Weights of a small GPT-style language model, trained from scratch on English Wikipedia: rotary positions.
Each number is 500 + 50 x the weight over its row's rms, rounded and kept within 0 to 999. Layers, rows and columns count from 0. Numbers have three digits each. The size before them is the row's rms in percent of the matrix's.

# q: layer 5 attention query, 96x96, rms 0.116, rows 0-31, columns 0-95
# k: layer 5 attention key, 96x96, rms 0.114, rows 0-31, columns 0-95
q0 096:510470540476513545569445459474423472470439440452492474518487523589498522522456546473560498527486469441456510536523539484460565437496477586429442518520634484513528583474517513469540553487529571445420555506491459540506504457452443446584364543612469451460527486410446542499450581548517483377
k0 064:504451418489420512535513555552529517517439500395519553458495557497553484479512404567471515604504540510509566583502483447517417545528477567453516413526480540522516575508408490461439439415541504489576547509368445416464532572584509503519537443525525535509475404586501521538468544575504481526
q1 036:540507446452529542508459522424458612581409450522541481611526414506466551465391507487555560579544403543429498473551538465413469381497519491470411505509543507419502535540476528489506506473507546417415546485528411432480477498428536573521478500553560510471488536427518487475487568520512543480
k1 065:473501560510480437592543493510509441451457499551524566566471585494529486626433449588441432542454394510501493516536484444571530450533424450446433465518432587461447527509516512476484551468397542460502490586470477512536498523416516427520514504511642465417485607542456501526510509497517480475
q2 089:489477459521460465492541519507526434449576572444519484470545550455493465519560450543459466459471547557584505509459413591472432528494466479559591454480405503493455468515506549559480537530444451592585482481414562449493498583594549509457574352518533525531457456581481565531529454479462486583
k2 122:455554585474446536485602525549507472526447476511515595536473506522629488540433455551417431552431410484526547529577561462542541494520491456509535511533492585439474544504572478425497500446418522495522452452374474476486536517487513470495525472436629484463480598527540513508495474466611442494
q3 096:479509439529531458383619459512507415436535548526489563608505508498463444623512489472503548507469493461494499518489462401585573571559492557424441527564531537535505443500519605434546413470463431524531510436485523490490558510491555571473497543569508475489505482467499554565593600476463508506
k3 092:559478456515487483428483541528512455566497582492421488571490499642528569465550474437576509576452602493520434493465503564582534469540478485490485522576484465430537525476510462650590490521537459540473510524529523488527455439410458486479546470431465493415451524559555472505417440402477473482
q4 092:495476587476502516586519467416401490538458461483513451517462533558481481518449549459557569529497451458471539492534545440461535389493480499425435526535656490507484589497531469446538617485563519426400519525569493533509498467449460471534437532548481478438565513404499552524464579504507515397
k4 092:528461417530508532522515465461489496531610484541402477524550459504517541461542565478543501466566553414472516456426545539410496533505524514497536596544496400521534523492478426510456524508488392516552428386656484560462490497524462466468484508528452424482513497488531411427440451490411436561
q5 121:508531419510447514487527542518562527481524609467565487497558432396461474493499442509523496453499556591541501461458449558491426499475545417546532483460399522473468407548471526541440486499468443538544508501477524478459455568581560526431570340515551554545495514616460547509521453474490500605
k5 092:467518552592544442600477500487492426459495480513576588564512615469472394574537533579475510500532437486478503542509466491539480484459376429419487541506493552515515485520500568439424466459451461609476514503480545503563438520436506456472555510457626516476449615508472496473522502499470554431
q6 136:526498513516461467499550507539553437453568602494558525436549517439474441536569466512497494447505598587576504480496475557593457566493497403573568471507404526513448443549512515542457517502505446558574475537491542495500502575563526474441584407451514555547471500624495552551548453454501478607
k6 065:580529456508505527533529543545531471483610499501472476453549459485535501479496558465526484454536603518499497512498563535425476592474567549579518494556514424519523562523475403589551561519546494463524453499649487614493434507538507559471443501531347523503529465529479409440477517432425504530
q7 098:562463498558481478494441484481516443470572445512584532577609569513460474511444477506470584523506519502420585548480418501530469440546377583473544461508478460509455498489487488637439487580444477378425495547527466455511542455499487523488426538505494504428433517553519535594460516498467530412
k7 103:494467598409518493504538450508522495499469420551564473533541551495530520544543487492534566422518471479530590497456589503512448523529559513417557455583516439500443482381547366500495487416460431521499457541492495524436389514640507472500506427458512593449523516502494547493459528414529540482
q8 105:549463459524556554521465507557439495517392462486482603435525485478467547551571423480503485502535571556448537445451481437447511517457591402605550481522570601531536483533527494472501565515444583427423510600472489471484513563453429420470470477562522567485474495487556447454405477564519523518
k8 105:503493476504489466520453535568495589460545527512512454504557427535488474454590498443477528459504429532474444518477519442434529355485508483494577507479450475593530541384499479458441545537468425502420578504515519494580506506471552454554416570514532476446578426486514426411606463529457570579
q9 104:458483494587489565557426616508442409449511472546531545381517478506453476467481544430446523420490478462546477497495390480573514502490467474633413587441512492493563490373586531506493486441524419502505528454550544464494532538548513412512422469527485450514476507474424514479513488504464571488
k9 104:564542525483470610426547468535490478406430493583569568503545547451538465444441456502435456564500452434473412361528484544445400431436516400481507489504489428578531576511450491442575479517460508522556503544497584483511532545518504544520510550485491494437500566549462501458460564496471577472
q10 105:524427461423503485494626436420435566512527488461469474449538543494513453497457460511481420498506533481555482631489557458474438552515527464572521546475509398532569498502584443525444551519383519461552527526567554415487475541513395506467534532429564517513426596469485558467515481549437459524
k10 104:465478466478600484431453491518434578577466564470482439384514489515457632418466443530456572486515470466432457509447527428441479430426535459508466486469461545542500519527546565580487479526514499501559513436425488489561444460585544488619472434536529524597489472531481525406537527472511504434
q11 106:516459429538515396591506576521476403563449469489459492532512387496477512523602480428510531531489588516430489557462520490432492563578465428467465496636545520515489519456621453511487528443517503503583531523487545454514435484436575558506504475422464561520497466426445529507464468587455535493
k11 106:502464549539410486484413451544551553472532536519518514420568440535444492565443523528427488563462502430516458573526484411500504512403424433490521450431498525524551518440591592575520426452620508546439551532523527476489470609507511485575406480465538529463458510513500578504555419462492463483
q12 102:489515498451361440528540450529490438462472497461496560428511460458563567544506475515524506584514555456494390451467453403517443520431629516595432487559529516468543425413464510508547548457529521420509499464458423547411413441475555590533461489479499512532503479501440524521525518564560467482
k12 098:465454533524407509598530551527501486516523453458427555477427549442566467460482534515523391536475447598441521488491434478538447473519453443499480476521405529524556510496442574571428483564566428594535556430514541539566466524530526496497495548535530600468585537499466499390602443498557484519
q13 106:524539541436542567509430545461534576498454438603502500472492524497385469458448492470496471451447532493472363517591464499426543492452566495437576509474512451533527509452519607441440489536513517491420448561550546440542519522535631564457539560441452440471486494442490473480502466415489497416
k13 094:454428426485518593445498502469528447563528515584441542524468579473507483446480485463543460514544488551513532488539617512471500405419517448491574529495457538488389472509542486372452545519524481522442428452546549532457484479478430462567505506440496493631427557541458439522552429498463534402
q14 097:512477520542513524464555570468527538441523469438449573418406432504533542489508520546556460447509499490508425504498511507582475513454494497542456399432414533501504579513546487514507465591524522461497518500354533666494520473512552534465533468546453464457430539442464634492511470444494488398
k14 096:439571542476558498518466479455480452499498496519480405466596500462435548425448491565542431488539561532434442562486528549512551489606478565491606451488460383526475538494604526501509555509481463492459449421454534557491487534480501593433550539554490394451563562516509551501473497511600413540
q15 110:429481567427534517550347593532519524467443377582484476483519551494454385527443521467552565557536452567476476418514521508427560521596612497521502514544444512514480540487545450541505488552445525527507497483491454523481552517530443497475500402516511538470420563501467533492387530517482570535
k15 106:409482521560497527398586429496508465487499478434492519579507476529481441438404426504546564372465442590514460590487531545512490435518431575561545454520550523529468573495510463497438446505524515520522497547541503508572488535510471501463497458500531526463488573526416546506455472606379614523
q16 106:478421500501525571428475520625465499499437510516509607457518455508539553542505509513439451539444500480446467391631468495529536508557574508474512550467506458502444574570542456541426551568558514531552457489451537595446524393542457488504486516457450483497526502513435427432443439541381488477
k16 100:483630487645513568546393464521495463461490499401492548411559515545484426485537478538455488493585519593494576475536527527467494582497473451545491513471487512515445523491501475437543481527457535471490497557452447528486495585463525504369365500441572520512452481613533500495461448468503517476
q17 100:460467548534505507545517522436510569380470451537432428531526468612484514518626512576502496468426434452455557449459512447491456557550443508512576505506502501566461488503429425500622523559560565558500448457519583441488488490418493423474467514510515415425466552485468483501516611448529481479
k17 095:418560527519496522567492470511492530446372513532562428499502429473549456538484491606478461526481528505538499554528532435517519514494508573466592476520480595560539517577504462482544538409469484362461503513496513474489459406434501622496534445486437493531519575559546487458520400405558558537
q18 095:406477476488496340459574533554536483519607517501495475600498524491481507556478489550458433449552504617454549574492443604579472442464531418502455517530454416562582504479524532426556552583536559550515482553476470451513555496461478508462463467410449479514482465491482500503453575538482459533
k18 088:548482462365447441483473478516466485524559515443464528390452498463465471525456430492577504503503524488554553585393418528463501567476456496502421501497495512602547554420468522475486509589560545504524452482579540486498544519485526474496446413471657468438491528508586434566523486448555499451
q19 103:447550519504457498419517649480525532514598333517471510482530411456467536518452505477553515559506584499512491517546475480493487466579491486429498435463516491540522593486545472434500488464478469488536541477479480399516545552529568460441530423425513545536516579473551554551390500522580532417
k19 106:530469496445526542473440414393481532516544405520500511564536469484436535507490453565568492441492473449544411508399557572520534482479516408427577513494496440537474526492433580456538509450562472508503519472554555569631522564510465479491544519513451394617509435525567466550463436522464461517
q20 097:568548533478463485581583540477468489562428472496493500447463417525525421502476491524476436582415528532569545538447471493513503468445582484469562452545529345528465488483464482526530452483512468480457476456507457608569537541458514510497500572631504505442549536623459480540486556549531608541
k20 102:404508527539496425372474435476439531575493400546500480445517435460536426532503498348542429520537494462525505369525452596556552453493598449453534489467542533487511536450471547583449550560505416454494518479490501487559486471494483525492428533558406493504560527486558542515519484506499524453
q21 101:427495476559448525541477535422574479529465507487486372427541513579520483439405503480579575478400556446521464489551524473539543529573543550493459454583443521585483443505488476433521507458473512505563446526527506504458585484512528466616425434383546527485523600480550486480581526467521506530
k21 103:492469445560421505389447433500537471563484490491520420531525476417536519466552519596572524503543539399499516530488446568490482535528516571618573532492547495466565445519481431451487422546512600477505502511470527492593520509494414468500590458488489410506534491571414535471628511439512476477
q22 097:502600467400459483472544502636489514441483486543510518534486566473519571474573519486477581396500522481500446476625493487536511554477397473513440547494470443520502421452431337495485516592553499505481466489394510495487569546560517477551474523487513526494513533495514448475446489532585526592
k22 099:390486467508554489464514450568459531486419594462524497472510486444492521566584523454532477446433495506483545498516543521552458460499482465505539584467490551544560480532461514468482556510451607479530522432568524586512500569536392482398440535489427627479616513473547464521396427500448559504
q23 111:471493459399455552444538481459465533549456575505517476425549501570537520518439500494404545561498582495473444580456490541487547542517524517563447429486498493460538458418464525569631536595482514572508517437447544427518434514587480484499536379543443577473510541473488401502584448481499479536
k23 106:511488508537537490430546421443387559537590571525491456573444486492560491429507516506439470485483491527474609493501490478457456549556534441518623528552502481451589457441517523517461421530497545448515557452449608478451583470512494542542467459443567434476470454465561490432479409610535534473
q24 098:485615550508473534453456438435410551490515457412463558516471487492461471572457434493501446535488470564446524456551414407500496515456512471565400546492493447578558529579460509458474517510554432579583537529450426489508480495524494533479467522614448556538483556473639520560536468492437554480
k24 098:545563506443547566564509450494561532485506488526520584428471481464549503455492479542580482418429489525422552494488467525507505503490412518440461500597556554458544577446426639492465528453404442508450503504463542522567511533430497507478581528503488539556432551559499398461522489581385485438
q25 105:498537512518463597490599466429551437496475495631457561487402504518418512481506503535544548556507533562431538530544556493451505562482463468588384456490486513453446557444488499501463424517506572490453458475475549563428499551522502461508415532520502559466584525512409566507591483482388449454
k25 099:520429569547449437575454506483457533471452580536445447502488551487542525467529523526456501567550459496475432490531447532513555478574491497538474484510565451486435507561579495521435519396469564487486401423437595616539506566552509534422499449484413524463505603434591501451549583499486555464
q26 092:476471582504517620528516522524548507498494583489501493528484575544506406536455534502436407504661496442423512555570509541469502432475462460509501555499589505499546474438589412422554508469468506473527491568502466570375445568531511559461490518368484494488543495486531544534487487526491500572
k26 095:495488576519466410469461554534491434529563477553554572537475575451571553482420463457549523464448492452451491624571514459501435499539491492498430588464449435433506482496567611507486580628525483492475469493518479462605442506563583496503495533431479582510438489507523415505550498512450548537
q27 107:533495493426560518469491403523553575532473406490527584557470514467615513548452519403587454455432546457490460480410588493455467474572508541510530551487488443506511528463435514498513402483435484439529552534462460552498594523553485553551535428512492451566577426578528474447451501468444577535
k27 113:530493461539542389465459565548442527457524488427533605462542501471496390530490552416491466516523442591533516552542468580558450500406511489502440495453557514478532536486501493487452521426452527577465498444494456537561431476453472512436658494472599563535512400500424544455475552491496467481
q28 117:457570507567510512503468523521512546495444472525467517381566569388523496512502433508549516494566544523516457587611469477495461469503509525421453549597499403530487485520512530528465517561444493501480573415534535668570455495482432441535460485425490520498532431452460481437553414490466572530
k28 111:480495466578511536495515529423464521524433514550598498438472513504534495368493516425447581358555562477518434493486555537456485578544494491587484493480533617469442557438463585476512478480533460495536576408514599536471433555527516480547450508454536497432516525491422490530416530493483430531
q29 097:454639539537542519531470496468528510450490488496408381504552447539494440487475461528514489414501505561497600486544546443406514592470491500493533447549504494447477444466581452541517608532495519500510520548470495500393589514492443533461559373594469447555561442514564464475504479555522548532
k29 096:498479504489411470499565570421509623515496498510474420461421369445435413471468426471489570428488548457447595455573481493580525467484488589533479559471502532535629545441522443461484452465479504461398528538483477554530454559495547475499559487463516534538452552448511460488461537575476472510
q30 115:574511494521540490557502553478474509498487518457491454467541457494505569573398494556500550520478506538490452470470447463401560631398488523539531538550472460433538481512449534442550491519417452555451475497461538609569505493516568524491492572412396457532502514575547507477406549451513367566
k30 109:466444413423488491514415449467461562485478511481549543482490517487462531516491485458622479509477543463564632516491409471543506432524528553510529576547490558475453476464468551481589573515487499608466502494422568454481599519494481600533483487494498564505494598491405504394474396490555455512
q31 101:530434362471550393471546533473567472456472538482481461584414495423496438447508502604515487540516457482463479506501468423520459426419561559534527500417481574559458518481455457500519487524518485552477665480580484482503461604451516517503577535460436532435559533522492473523480508534493566453
k31 096:464470503583472329509489497501459449507624531501453496524471561505502500500568513507460452492463569490446569426425568532399504473442392505398521454527570565484514521597479473533562562482571523499476487518525530424474552501552528526477450591477516447474476558476443475579533523492513584556